python train.py --positions="learned+rope" --init_std_qkv=0.0274 --init_std_down=0.00538 --train_tokens=423400000 --max_steps=6461
Each number is 500 + 50 x the weight over its row's rms, rounded and kept within 0 to 999. Layers, rows and columns count from 0. Numbers have three digits each. The size before them is the row's rms in percent of the matrix's.

# layer 3 MLP down (transposed), 768x192, rms 0.0408, rows 135-207, columns 0-95
106:510496542515521355484593503460441461605463561520436501512508458500408501453562560501467441472469478503489498479559527605524551482370379463549583475485494454456511473509422570489413446462489501488455520420462552538617466504430473570426539481543466613454551582386540480439523471454465518545
108:474476399496518542504453417520581478406470486502401540596504507446559480403441536473512553481561434494531546584482579499546441481584523489477422552520466503617536529487562480478616504482492457526475536663552517546487489530511565517579512543456474398556495497479488445515497555536361471462
098:529461591410494450542519503480458459556463528511504531522564513519532487535545521438526638586520416471512439425530539487617571600453558491544540518465499555410553534550381503531548430425462497563456592438525430478449495409497474504539441476579501434476566467444518566441508537548561567553
096:507617484505505467548549551520601456482470445465531555521453515506484568453432463523499450603563529544527493480460463500500392560555549425571446485533540593494548451478489511546453453500472557471567582509411531460507553385501526486493514480474521569447427541509459433515490506581530448532
097:524446406503478542570371649500508565567455519541467439492528543559552438457395463500537566431514550408412593495441586506454539465496512506565513456468466438498553516500451520519537495558456490450499506511489456546566496446474450531509450504441521417570517472515479559513564581583462459495
098:415623472545573430494474586496527464476455501469529369498459502558524557473503459541445468536518627444500562553513527452550544527475507475472457463436459595575526502536475539418482516495594529506422546533522467539492452437465484599565476541423466554531498368485559492557469551523533597520
096:560492407523461482520380498444554437501509490500612561552540416464510449459527427484528464550500464569477477442430519549468502473479518475505420498493501339458473456456490516500552523488481565493524451548542566499538530519469475564573509467521469453494486474495485528498602460449464595560
086:510540580436435437406509520533467444578444506494499602485530525543524507540570483469519438416596499542575474576460533458441586490555455524567565469431502505399373630483458547515442540532464517558465504519530445450464412453499540415452427483525578417416540484503465468492531474507502455434
104:597486550526452426387497492427415501547429480489576476472534488501462546489474453461476452503458524388518578484534536540501450449406511475544529517441465411519522525538562516519515544421542547532401531523581555433578478453527471519630543445489540494585463473519502401450507496513454505468
103:456535421575533424611522457542519422505518457561533605478528513447430493468444576382503457472582456508516531469525480559415516462521453500511392439506589565508472469554489595473496505463501442559615412591479460438437493626430486621425548506468452462547417434514551486552475476517469491462
101:512571508430481491579654541488446454472480500539506509501444517498536435532551559446471461518395524557476530439453419584340408521604526518538587488477534583581481400578421553479557484429554589491460490497521533433476561514453510490485518486393457552515478517424479494435520538532457479520
104:507550503540507510462467468489576532499470511437516556500590392455558512500480435450487456439412445406495508602453521374376527446590525411426564506576453510476459495503439565439498484438455520563488524516483474517470554633543486573510546534562458512548437485516472498417515491459529509529
088:427523463490443466497452456532541439476544532490541420562551405502496502479474535509453575530479531557596492449529518512400432534453532459444541522413492472525395463477463505489542548497458449488530513548504548509489490515538478457575420488526506475543552550492483514515483508546459447529
095:556519558461517530529517539518496426479400478523553602464617515530505505557554459522474451433476528618479413607504486440504451475519507444470540545470543454489529494488458524529521605488546488549538478513547492470457469520618377405506459495515497520517517572564445505568545424491490496447
087:478436494463465438473570445492405480497500456428414518470528527389542461436483562575482445441482533508546505503621514487487437494530520493577415472456471655529459551518496418533431590446475496448484473528490488485494495491559447485528460563389516510515534431554482534488581521464443494639
092:488455531476564575470484479516509485544545474535496468446506474448474523473562568449455502496585577521406568497484485541496451545535480504384592606470465396506546443573504555506611560540567555481554527478479558547512406603518442411513451478538495464484390528451487516446452538482456414583
116:640564512458520497437430513405560490451567512379604552456547480520546565467467485470537451409587487509559594501459511405487608515552528447548486539465549517591387553520484443515481395534477466518438543528553468483542597473520533492458488497514577506575586465528524449438510383424527565564
085:532484400593472529499495472512539630489530572486478497541517538546553480467399459540572466496447484532487586547494586389557525537489545523421429613538422511437417525512513507539580512530469493416516496409584479569477473450493409526516472546512522500466575405470578525392531483522483543500
085:471501545545539491565463510494495465495512549430419438540519506486404528498595461507489474608413515442533534456507538577450589519485565462510585495453403344541499496450539464587542421528531525437519518498434553494527474494501505568395505412438539507541515524443569426515396431540479505466
119:527498534392575541580527516532491523511475475622394427539529497499522519548567519533531450532434481518495519562494421483513520523434459478491585481372455584550541498457491549557569448582474505505540508471506485483470512422487529455511552525526478497457514464466575470477454501516480511634
108:483424504543452537445582471494511453571561392472471513434413578481551620519476471530447512461569489559473551593423503456477548541567471528512497600561541536563606504533596501526522508536504441549468491557408408560389465473549478418469536500530575473532468455546531524493491445513507410413
108:510478522498458562594532523548490550484554494488533483465511518516534477451498516445505429415530568533424507579538519580461519393500480451483461426603515525547607492445491505545491498576535514533593540536473427588510455533420509480513552566574399433532498481515596506486545494472487488531
097:484498538516430468516478408477501492460424516509582558479510463449562531356531403479491562533422497474453427578526491490510527508560536490463522551571517517488438506422486548610473434574552478488542417498509474432547559510492510538542460491459517468440507447551534458516643536487541444506
089:484485465610448548552522514535501533499466449439464488482452500478596537530540454523452539513586443528525422476516473536509551536501569442442434491438614557430515422447449439534572569458533532488511525444511461446466517590470483463497497486572479488492396452463552497522555515457439467505
102:466403591538539538524526596572549436533474577500525488525504487513452467452513522492545487461558438462447490538428543591544454469493528413488543489471372559590500463532445507425502522547487443499617447469468501475462509509594504455525512381502449472349404572509511502500496447499511535515
094:505555473403504520486531540503554527522491527462546579657536601466486539477551495413633569464434513533495448473523462449431515486433472453508490489592491519428544606488553479431424552501567486429527467473560558424577555514406549504540514428542482482571566364469491473512556547556430449451
094:535463608491501528504568484476552537498627509501472574493443559547430482467504515487479499569495528528470605393434425415605489461427387458520525514473511486441492534527522540382518458545524626484473492474477508482535531473426412533408486587430510507361512468472496499599491511481593524546
109:451539531603484540474591612460528446461639553566516545456414548484462487496469565392469451559516534464526526427458471447519599545497531484423444483591572557540525449482544432488551618500475436467458442646459390434604394522487502495516512452573524531510487488532462492450453524501531516504
103:530557478489522541623447531532443483537530462528535368486546523536581514496529371626415524453516576493493457551555520597496507514509540524512458515500428362480517497459457519545562442478566459458507544576543467503524440571519463511525555499510538505505386473533535523550526548505427538472
105:447429504486496423515482446525539501402515554436446567507509464415523509532481640487507522498557546509559544445458591435530438519565466432543402479497558496490447567392490510480526567509547528457481619537416428536447404421534467566438485531438488529428511539533509521536460449459533453464
106:640581442503508533484478466448441549392513505456437420567518535474560486516452556517424481552460413495575553448517457499568509535485484550425444497479515439473501450499617543438589468518521503528581556413341515493475526528468496472478499577546474533474499560520494502534612495472532524447
094:498546560576446553529531500555402554564501477473507458446433411520521503462569602475465535450447450488532534422536499494496455431541480531392467567488468482458492417456507555534510476524445474548482472457473409455494432481454549586437413583464481522424502515523507489484542534468487567465
090:630538480562513513497499530488517519493563514478520549449429518508510413516530539516550599520489554509580543516444521383546494462612487447498443563531437464532572401463476615470482506456484482563481545513469547483480451427561473443493505539562544467538610479486562440513589545426579554453
109:505530456511515476481535498412552491387456443499599466450503526647562511507539482493525456566462462466502593450526422440586496535477500519479495578471477567509485487529487488464543448460489582457477496440490557441510606456481505507398441507456511466433525602496479451499584443506554472402
116:437490530486412564454547516428620490508475475473453460529640580508579465507495511515464522605522508587485433464474512507531561470507425493624481464425562565459496518572502437557543519467493520443458529531544487515522448556547432500493501480456473476412479521587504426541520518435442495502
110:487446389471485450571458465420490458465458492537497501537563532515571457562461489480456476450399523480413477568452521503432530427543471512530498438475493482511441582462558518490603510443526539367471498625519524535500526491522440516516519563537591558489518477489547460515502473462471516512
091:539462524563559542499504479508584469582444554525554553522542512458491441498524441541452501484458473525602469489528462520510530537493481535498590543500553509521512528443551531609534529452459409525433486490577492567490475515508394519480376535538527499453580516504463469537585539439593476479
085:466526500535557567454432477520502512471669530513532475540538491467529516491531425497515494424616437520431467423523419494464498499529466553607476553486539391518472498509536430468588545453454597529488468486547524483569390558531482531553524584513533539566472444558421465487507559527421461501
115:485589474514474453500509496497432393452433459507605475451483504461489485509493504593423547462455483457524403490456569473475538543584502481584485536492549533517426509498487463423434518506518470447519521631517568458513562582424554515481450516434488595551510489608560516420531612459391492560
097:407508452495476561474468476544466512535532480532512541469503429575436503564483466561478457427439518441405479585479455481430497467513483590542463529451447271608484460547552481491497523523478523489445478523475484503518440463465481465467504547493501515443482521466437541496483545484540405446
105:541471500505517471469497557514466445531532565451461426520540510572427448461485579399492419500548470481534450471584522480612468550494534464535492435488525466560395515494578483596607527453506506525519555479487534482386438524594525488488564522465434522538521495560433593470534471481460550458
076:450455574524547559395439469405596544419434483415630484516537529493452528593505521603478524597465573529541503522469491532466506442514527514440509531517482524440473589581518478493629571544477479514487497445515493507546505568491421358495529525471605488549563450488388492453430532484436518477
102:559495600434494562524565423495548470457525546513445521372596505439420505530555496408537467508405473540585542643515463488547543530461489498506516499531459419536510465521554557546498512463564475482467479513535538479487502438572503547484494567460461474479504514489586498583460446556499455542
081:519542514425527506444435459468533516493426479517461504534570494558524563477549480549539537507545524432414497448500491584477515418327495546520497459417479400460558521510613519477458456445490486483481444403507519445503541447525475460495531447586404411512510424524528508547522459541528484457
104:558529494496481486513570515509490414466512440509478534596534496539465451531537509433469412518567472515488507413587579452539606428492549387456461423485509456518557463497463525501516516500499370539491429497521461587449476574448508590519493470474507514508483513456529481502490436520438549452
107:538526533514507493466475555491479453572496492551551583512449534501400451545502480478548585419505531597497446482584420445533444554488393523528437456592485598531488442453524504511503618460590530505441430594517444412507510569529511453505481535516472529515568466464546564481489544496530503506
085:476491464506492443478403531411507555458513567483450545501553430522501478436553470576499441522559532460534530565544455543523560510462565461538493435429367536458491512553520513461457462494437484471533415469439558544543454438457545543581545485500486516433490518479527580516499517484524519552
094:548459495552400540529533486516535500475500439539599540486532438414414441561463438562479449559531412564467463431409522503493586548443483488397476452458550487444503452581526484478456442457486442565445461493599448562581503463458545453471454506477585530533511533428558447534464512485535527450
105:473509445445529404582454554468555534509542510593542540552544555496555527459506486487512518531414379430462478514549582436532519554435556451563527484524545554490542640589575571527393432496555545499453527603504552513503489516566480484445632445566465469364513430489491526515506477459520611443
097:442547418550477404519462538503502504464492523615413437385606488606535495514598481589492462469513475530481480459514471536513498424456505497559546512455367559496511452448546463442540582487509473399550404468451447465380490449512496528472522469501401472438503460498520564559551453441554503557
085:448442536475518567526501475473476496450521514464481492495474458595506423416489418530459533569521525500553531495540586521540503559492494430554487497413375302445538459456445449496465550458496506512446552557423532535542501490601489597478453514565588486585439506522541419464487448479480448505
096:566501474525584589515440443473568459440434517482504584501508510487488521525410442537553490497532500579511524481397515462585516490482481573453463538558481517477538453573507438535527524488446457456482445447448518514508408488537448546467408434517484435561476539470458560481576517496518509608
098:475546415481455476597595463530490492450492485560498412463524470533517452497466395525462498567442538507569496458638539522497497473670539592431509541474471490491500468420560542550526588500458492474495531498440480492491543529522530459525504566593496433502478460453517472529528485488565503446
082:635501583516473446512524436528496517537540531558461488490502478515484543549522516545455497469436480543521513500557445492364542480521454537456458472479599445479575503506603475515467560539460524520649561497501444548483613455563501501578496512584438494572504520500446405536561572408443415494
095:530524550547441560510524553594382546456510458571528572503493455506471465397525474492571486597542476565405601525457454525534497495547445518449405484509510422540434508605528547563536499529575505526457549546493506449523512532565451471527449529538514461497600502508465488549402579409593483544
088:520466467496429517479399509481414509447489543577460482557515435533566471470459433633580444553428441467474439538473447604450468350525507494458532527487559452506440412518495479611442500499543486420542417541494558435511430429514487470581542500453566422540486437449479531492526525480412539487
095:432517504450437480531448446519529482576584521477553400467510500513513539528538475464365469536391420471512461503436514479574482517503481438502547574448512492480584493533520489552577483502470495448518485508567519445570513442534526533502500577503494431486500435528518490467622479570435594525
108:576491575511542485540529565487516468469482523452525491592471530490444535557460483485492442511432613458494440514462391458499515547531454465482450456570419647638519457524510481378521514460517537536587471488486527500395541536574505624529488468480571511529482459529496489511463472505477505500
096:548534517440483580457447484572570479514413478489479533531500457471570452467585490524479500531560498541458423477555465434546541419429488548567406545505483600550568489546593505509467470468577471460463536560424527508528512540600475508521543468491358562582409405545487501530532546525442582555
106:425533547515492444469431413496504524516583659506545518540576568514434514528503553472442459522437505556565598548491474560508580452485498526478466511422463485465452464563524458436532438538470549562530596502485446526475551557505455530439477490523592490521511502451492435439519425547476470507
114:444472497483523537456456436549511427487531445469519512516481398536533458529539495611537550653527442428474541454482440527517547536489426501481436560495511550537507526456511563492528567513596445498490472496526438535420494513552524581533575472416489573466582641543594383535514451497557541470
088:575455519448455475457419630460394559468572546565507480547510524485449431549438567522524309479475514468537436433489554405466486443533469512451447370612494489440514481559489548495520463528546481564564430568519615504572535482457500522399571601506496527463479471454601562491506462554616415559
119:466527485537501448524469541528552520571593560501479497502554539572473438533512529496552565476509488518373482495441451350474544644477578468597494395476427532419557544477525512510545517567512518490485535517582524516543512454512414539636563429476563453456453500481543420437454493446423479517
095:536384460470547363573425449443411530478440559457427453559546550518469505442543459447516422580555535521534476500530492443549548456401477500526563492518551478527487544634565517499499512365480469546484585565536438535483473501563454480440514435507437489407470555478435510504510415472445511502
100:550472462517572510425458578475519440451506487463436554526573416488490494469499592558497536523490393511490572512427552501491486450474457578470478342459451550484523460530493461506545484487426450440562499584532589539522458486512477582429505505450513552490498602489499540562523448624526497506
095:471532560506559449477515467528461560555460491529554500507438498569497514533462462550470483426451473553439426486487553445561544513475484428551586491534544457460410507416499499547409422458564452521563549597558453418493484572581517479468511413548476522477500464356415469510534508559515479454
107:522376524516496428574485444567475450504586558533491485440625497500455511501471538564571473516455463493480479449567505496507454492482481476540484455380343581450552511462570514441535552590389493493502490551431618446538454447483593523510469517524567480510573497468561430447541459470487448494
112:377515461558451443624381483452438486465399500508492441585451468567514578488516464505568447479553538603502517510539535504524555538481477520591413447624435565537418587534391477479424529529506432535529447548430478461402448493486505491435496530499485499480570519569502552471450515568532458511
110:515542466482523570594574537522501615540528530435514485502471424447506588529484576575516542523398434489489510502493432493442484374431415529513417462439494503485555442490367450543497559547492491468538514425510550511532495484503591471605396507538478478537458542545479463587502532432514585443
117:540469490500438421514421440478500398580520508530531579574527435556464471473487521494533588457566456426486608511558576474437459510488492506565407566504468549438536484586511448497574533458495517479440502598397548548540565436506585479505446496561555519518522444508535486444485586480467435501
106:503509643491495423472535464440608442476552502515532617530496554470403448571558454562401449525397494486573500508500559343581534574462499488618495468520524558465519532534552522479503462486484446583481487542550581542560520446536545536447480504539578531444511403469425434536493500460557537548
102:504531477497515538503426407551429533534514393559539527432489525533491500442557477525522465530502395514388501581474459432460507536446504510476460484607539464524422514438513526457490494398470504436509426553482480522588505564373417525549436478491548474497563441490500551562434458560553463473
094:395599567466414438478493587488496513464520528505479482551469553536519537443510502524612470591522574516444434457518517518478541593565601510539577471504393441495498523430444542529543531461487533564475496535475496445539455448520496554490477441554617422529564509407479489422421533419443489554
# layer 3 MLP up, 768x192, rms 0.155, rows 136-207, columns 0-95
100:479501495523524523479412573552472585511525587506507466450490538487420535577533414441484554537476473474448409417537497458447515395524461378439546504429469514563481493468539534465532419500591530556504488502464433562497415566493485512484514431424586579483510543508478481373517434472566501471
096:557488512508554578460536528422476526522466549540530540473590503508421470459479554495488608491569424476470439611473447548475488426502541470495502501469514524533482488447557537510538535583478499510556476517453513533518558507491475461513564502497530457605487381494451544471472503543434529494
096:410491449538479504520608617522429492499519550478535518516552459620514564465459508529478527492445507492586449568472490572598434400508478478520503440582482516471465495516495509434513500468408433463520491476533463557422464512560605447450482526422454502582529476377513444510490512524490517490
099:496450540599484545481531414536436475504497520462426489494554433446499512468475546528511460505482509495429468542511572465535474457499492477467528542561456442457432410461514473444343523478500459461508500494493527500427576537466578538505524356619510470530503548428461544500521415480516470502
097:672538539481522528550504491531501467554554439471470541459517478542565471470484488438447425496483453508397407451479478530397416569506506616428479477638527535432590559479484484556483566585545528445550444505503592499491505516482418487558529544557474563621514523462525545485503464502540325514
100:464449507439532533543510524570436472478530475600453475545512481466587504613540565510496470466498508419467556469568500463437522534471554535525541514551497515566593521464400478528407524464523495510425426449467462505569527518468532524424499598514568503589490475496562515525428459464499521537
087:538450533546474437491522445553505457451459564475439506574499480493539524491498546459452448410481545454501529367482445468486448532552525504473666462451420453529476513459455480538518613348443566422504575511577531541398439495514481445486596521534521477561551434516548529514514407526495528409
093:456489472499528569505524524497575493460488564650479494490529533536418517487480456535606521438426561606534571512457537500483483645457523471480538472530459551477453485479417454475561499548469510475464436483486469549448477561470425505412448522555493506534590568427477492482499479436445557578
098:518550448605478526470529409502448567434510506490474471449475433519417510499517477472538467530515532368574516541444494514505515482508504511463482563436482495523441427503579453595483503492479499474458469435544494567455556530488629415461417472447595568519429503519400467527423517471609446437
089:522496543481492494531525449594544469537457519568495477515476553400546461434480557460574461441556533579500468517455610523482494545511514557499513531606458500426455591471443451594500426391433379469544536452440522426508431505491489572557500493509468595461472548499561488514520528506506408437
098:595508502486509508521508543550594467553470510518448502468460511479504522463562537433494406545504573557499511464464531471495433535523496435443513476499460488497498527568469487507502522549510657591474433492421522564518509525448474520377529508484474469467574532473468407445431577520614573434
107:508528452487504598416551445541507448618504422496545425398445483485455529541438547474441538408507459612539473473549488529500508456534480522431421524465532421523516443542440507379530542516565499485419483585374531450438461516463484468540473554492493500567492541532433481502479504509461394485
096:557491496521484509557561472538551520542575435453523527424462448475493511499478526547548454559501443510487527438499453518566412476504606577446464463387502528489556516467496474521559445442459500466436490436416380546475403529451459544521454553450542516482494564478520550402450509497520572548
090:547497451497495486623450456501553513455576424478464501543431473552405441506410567465452425616515559483464544532469467462503402437493512472456507452481535526536497368487501590546573292537508535481527478579437484548467500536502506472489515460535547534545448490398468545596539485522538534506
097:518469530604495583453451384546484487617536378386507473405491454529505544516524523530453474398539510511614512448497510539487438567560461467549401534447418477566547441461528534505533563509511428570532506514602522555475518568533495480515490514485514501548538523498511519502551526458435553489
099:567564535505605563464483485527466551506602489471446549521560412478560495530487539530522510514497390461485551550450330470454440438483635529576524513481554509502542512540463540536487425540514594484572521443562537482574451551492456455530468522477520445515468472529439493505545461457520450432
097:476549555551469502533524512436555498584464474527577494489498593544499487458472528531512416529533462516462422584520485545504517521572488486467549517580536478420517493533455523490482512419538435464533505557593601456591486541518539522531475631403535396500566572504435522419474451435509439477
085:458570431454496612490470465476463418533435418511501517539543427519464444500478525451424566490605470542466473451566513499490426503457572522564511435414589496408435446459471410545517432497467563474510492525540554483446562465486564498582485513517481585580575517514481520520472542522517495509
115:518505554461540563487499510452646572458567503554449464536530580451435587498472464403482483506584532514485522606512477479489514550461567532438474455419544491536532534472494510569510546526529458467409500565508508515408443519491457390521465472405542454515421443501516462548553538530508510510
107:467506452487494519491494535430415485530479548411491563589484527407503507556457532509539539414527512422370530473487558458488445560446454504490516545558463508441601537487516498561421459409357555482541467494503471451496446476471547406477517455503439438486616621458526519502502420438522480461
100:567518481470517510527384473552592506494526477547572591528466506509540541552518491555507534468447453555564538491439525411589465529458471541628525449480469433495528466583455456582433564429572508565464465473429554508483538585596488470552472535535504521486494530577495489504551406487491529548
093:533629470406501552508463482468508391614497546483533497457462492527493509497494445585536544482524537527463510464462434482478421471529527567550519488405450458473564465551450296321547512544499599539426555483426438547430509489566509444490475539481538448443433558515535548525538496480446513476
098:496543533486507483499493497503527569580481411515519508485590453468508464434503567542527492470534629556403519474533548521497423506571521549543480467554485434537595452500502510463529527432459532559503574452434393434511521461551471524493378515517540487549532551476468540454412441507530458479
103:500568433521556576515469456443473503537537506534547480632518537505527526532477442602433513482391439528482562554475511490387455502536547573504492499549497474427508529504504520456386470375465532514491598479547524513455555571529353459503520497448515479528478497524488543470522517464504559449
097:583566503434508410538422468570463519500582478500434485530477504580486576491499512547586464511543586545579535370486498529442471416538600454537512488490455492504457502448438568530514441480435502534404548490529464515390542436445445490573556385582537576546556569563485490509437474552528450446
096:459536540481506448496473544474479441433477473479447396507547456490508442462534499566500476501455415534471544537574475446420474522540474429438488356567465502489569522410509486580479501636581407480384451550518555502501513538500458423530523406526496471593405493520577540483619452479413479441
104:473544539610573516469491599586510603465475599527536457463554491515497439490425527514563464480512530451532481511458410418468478475571517604448562481487526506532448466503491480557461570513536514621539498504428399533537497512483430471393542510481487512519447486569450396445411475521503499507
101:491544537542485504482542446573456479534431517472481426466476387549444415478614415474522497491483490484450440557514513527526393478482536495466595517486433533502527521489496355506461437457531507541520521485575562474489451546523544512456512380518429593691456468494529530490503514493516542444
096:487553519452511497529557536504543423489512475397473538492421560592528498489536492490559441482475488437419482465495545509582557450491518568521466502587471540513520535547491460511419503502373547477540441448560542459365467441472466421499458542531502558499477488614456465489559532514459573482
107:510468588504498551470486472505536501498597522469383494453496525505402396523465545547498547488391515514571557524560493505523478479483510563519517566578651537473518460504587459563420432450519438468557436527583542529416562430574514529568514474509490519521381551504507549445510473520482439482
092:541593616521448466630452615507570519503418399477449412534435479414427346440549430504453542549490529438520487528476551494538510504436523527491510457582474504556508521516529436462488535525485589508518473537485538510527519503481501539565539561557506458473568509472516615560481484443538470507
091:479526433454535461514525442577541433591413611469549472576480515445465493457481393470465535543517438527516501465539469418466547577453510558442546547581512482527488518518491463505493477583446594483586537500527581480498535431509491532550432500475451497581538573510538585547430458404520475440
101:522511522480538541537603533504497554570523572461485498565522421496562572496489546473518478466363507569485468477430546458578502507498541369436430467482452435384549417585476553570544482503503525496474537509574509514541398551471530521490462508484475522572498441494433451554520515507555461507
106:571491554519427527458465498438489517477443491410513471509533467526547498533529444514529526460524513625489528505516587441557495486511526456473477574641481481464535504500537591486387529477412473515437508465513501555592426491544484482455430433461462477497505443547528471557527481455502485406
103:532486499474524464476588480541407532534548387476460501469447480452472464478528574510516489394492523537552585424562496439427486548513518543443450429377476547540461477409479558548558511460506546624455542447473453467449532481430582463488522509522518395574452510527556480532441563378487512477
095:566540482505394528541460566472539480542568424466489479508468465496543495518560489495546455439480458447368431483447512499528482567473526524476536483621528455433492566483483574566477544483555431474522498531599612484531522472406692447492523460513442508465477504607524464511534495433511445505
092:457489445541538342497441478530528574583520455400380457449471482498490464503490535515419498506437505595494504471583506532511564533508535511551547521480512481517492412483501614495525540480440456603455489573552482501484493513478545514463512512432510571467498533461493569403536486552548527513
107:522469485484491566519482530527508485581456480497471520424472438435565496444544531525431507464531525538440505488551512436521471517561519474556523484573596537567566405305511502479485483524590515524433506448518516543458490519567445542530526486559356484575496458445539501505519410543538554434
097:467466591481565643439440531570516463521555456417526486467485455513527467490405456516445534555480474512434554462494485515505468487545506491595380502480579500532452522515539506402472535543612504514448472457506492456506544404545488548509482521408509481471482444471533515536542511434534463466
101:477477493457446506591533591407579528506512538532517396435567586520394525466500481443507528462423449509536543527535511482600482493419532474534456547510562497514480460541405509532513518535433457499447492454441380412410483580537504499417449541468493422492544465493531546528488483558527575510
088:553447513477492519534466405583498494585565442441547497456460558563543407493485432469538448483460481516526489566535557404457455593542533549472439494442486536480573505499438573532478462490503488511500406413546466502450478600484488461622501438505544494463531535586612482483412557509496441490
103:517529432516530453507547480514452541420449432470574445516389604541580425488460466531517467595557504524489587430535540617479542478526472478484477496491462519439460507501503530513537539463492568544524476533570477508550428537564495481545461428511612600462593497605444503363454461424579516521
091:556439513473454423538503487505464516551582551411531436519478472496439437524490527403440473469511533507588531530534478439536516537604531450441449552571458457525423482506441545539612496461576554458569467599502503569521474474403561511462507511414563556489537512523424517473480489470492476604
101:505531451536576563499450494507597521500455546484519483495523489483549499459439489573295478440460460518457492519521528511491542433508497588526488595514523482432426438486463552415461375453567412529577467420499495517493506453510529533522532468544516507483490538552530609526562494559520415534
100:538455512470526491465524451588504504523508556544501450593499493448452489395490437413337470593545468484465491454519608492556430421439534500536493543480572499394570548518552518492551470543502572486560479494503515455454431495463461440460494500462522570460407551481496599494508495453460505422
088:461558403436452594456479528487459468465404442398538528567483542440556547545480449487471492507491501551481552426494473504454501514516505530539404529491526481500526549502577452448519552435538448488521591506487493459466591542605542525494486503404483552620483440563574467513544533511505558451
088:429484465505550537515574431490536593546542520508476542550437581571487496452525458490525421442431503613483557569536537512507496494510513470571494554512511504457513489493382421462487606499431434502505533489488544460440541490505428475449449394488446583474435488556583433477445626513531422559
095:438569546559559518516515479503501521433550473403527471488490531481513503478405457511543471564484598534569505494448514470498509517580559464518510466527419539526413457527367472530480518547472526496541513406489483515417481462538573499601358475517524474541539512471506455469453513532482418447
088:481529493492537473514469613478488538530439503644565500569500535536476503546468522477535398561484487476417534517538504495441534503458482516518405548491468496622588559513474573481483489527446548488489499511498541546530504541503534563560480439531487438536502422582563414542577521459525416514
095:525562552484597457536507546570490471532540564477432572485518507471554509484504530522557430475508556534435520509505455484506379479497585583444481555543506483400455589497517475495531442546515577462490483503460456559514524468513513419533489449482453556438505442494455521430507500521539499490
099:550518509409515523476560536561484485440499475532476522492562614455528458495480390527530399465544521443524498426498641504494553450479503504502550481460514508488517399461454412439469467437569521428481442489448574479492553444580606486522501468535427459536501472547487449574509459544454573575
099:582487503545531479477512493475500556430441484452454568491420525442525540511607545419539554582519467505415484460547411406522612443447540502451554422550487473555444443555440522540446556478485491446440452561552469447420535429410494489486477502597421516553453515481474555490629518481558518505
085:498537465511490548463627521544479470372464507473541463457548546458458469541566492496539555470571505454493569479501549506475603472520454536452479506590584515522497552514445513468546491490416463498473446503527502502469440461500579515442581453382426533466491451476585492508408533502509513601
099:533606538433579534444481441443490512528471473399548539491467468587534546437429472513514452494554445470471444443539343403502492500479492534443470418500696495555508436508508432542383594513511607500453574426488579466526584559497526455509488459535477519516511485583489452525481491463489468573
098:508526590581517440518575464557466546575526528513575538467525645525487561470471515388464538497524574483524507557563534489493404518576503496442547524503509508562499541534445556479565495415486505546603425501559503508505426434399512484436504458472482491488582489492452536486516518447538456541
096:509516473471523574481527444476444535656497409449491485463530510491596510463446401389435556395552501475545513546496435469455479472586452557609537497421471542473568524513496599443512500554548561524525488539549479537436472500407489477470385450490600544446395553483540484479529490504525485452
103:526529574509483472543583489630475513467462452433544555586551500484516580414443458452490469482482471517530503424520539460504463534508487528470499526490623444482480431479533474460492487486549425525556582437484529464372541460466429466511502491493447437508510495448503526532496655531534388507
102:472551460496555535446475512514545479440503527499576556491503416528422526515570555487502456431467510478498496414430475506571441425461483556555476525525580480424549556376537490511508515453494523564560451497552557515483461518536455468514391485511482474525405423445504492542482415550509476533
096:548498433451466474520581497574472387539534517443443493574518513427470449452479533516571526522508435509493501445485513417528518502439564499509518483592501524426565395522495522536475371504573502463515524479472507567429431398452553448444542511453443490373473466462356490468557555519525472531
113:419490559473524507429475582440433554568548498493476449495359504616485507479509507532571481489508539517492421479519531511513455499551564465482385466449514580442479464558513527512469488520453472522565502463513459437430460507601536479447500420423631521453502563541514497493468518484487462433
101:557443486545476511557503541498466494561535498473481522423506564528414518507482522446636542596549485495494478457521515475451574503565572485496493482496493514563487479427562459529499522550471511587601474589486418499521504409502475503452508526468621498595473431505441507454490493615549527487
108:561644489473494550629503411558578465517455525444512448489479600492475551607533400510575454556532560508560520480520367453504533549430516496546510421493439494529524544422532493556446521502422584478453533457488494445528405500427493462494502502530532444386462445529518472510473414587448563506
096:465503552383433582480543484560468443545521498556474482498445564522485495560477514565524498481529561473386530446333504466438531520489540561524425507440564528545534458499538514460587576485372478508486465500522522512495504510484390468550552479566375487533470436488559463547510499539560399529
104:527494448459445508518505443490486492543543536500550501467467476554464490510500524447561620465490488570478439519423573507430468507490560494524411558477448605569529413545482547449544475516441463464539559470556430521535454560542580512459499514539474564490438478492533520395512504548617494526
086:504525494446483504452569556545500472531535510485515545444670575484584503457530618508465518595489494452569519550517448549488395580471521478526376539493436454484513522572496545461506490467417493568413421473473473544498561366482466524554526485398512410476436536609567468515499484543514466503
104:477511505586543529460453438468570471414553528503486490511489438536546471495485498475497477514495483474460516463488405506518407603533550569467469548548527587527523549535577528450498551562473405471500521489512472440510463583502563452484324531487537509583504451527550439424537449549556491532
106:470462528471545424473482530565487535467544387432516478421526467462506573628568533514509513488553534454534488567355521538543571484500603452519543509506577680478461418547532533534503420428565550456496538492478505500488513424452485569471545568451523482432411538528591401475483436510537456531
100:577609562528389609467584491464457536466600483426527552574440539472547508564500598556497537527492517483573526510469436444476483386512463531512523470495601442442446438551528458527489514496502526468497476510533471508430467546502490416518476471463513442420454463480514505492563527404498511457
103:458479472493492523478532521479544530466541474517428546476478568603457522485491511537522461545466454523487525544457505466496453477462522546466535324475477412424519564490593552479412522520461593406486487482477530590534502509495545544473538504525519548518552546543444488475478487459516458605
096:402491475526535564550406439538452482521505426542510476507484442507369538614479490556529575436468481498464535475522512411592434460508543604555510502467528544489566521474500471488517527481484365626426511504564546509573516482523543412530538584487481516535479465537482503587453467505504516479
098:478514505572591580548530445608492500555481499541454520504399458581484433481484487435519537487342379520564497527498523499537522554582512576544478510538480463511435522522467544484471535516446543482548530469471501520493516506484456449517391462458549533472533427478470483487516454578470529449
095:508504436475520525497564469506541517528536545524490516431485534445511476574544562529429468529523509479512545528509425424501560559465494464508521531498481606635463507541514530508416432589565483522555496468486378469499510489501431482537468462473501548394476389594500506481479527520508472520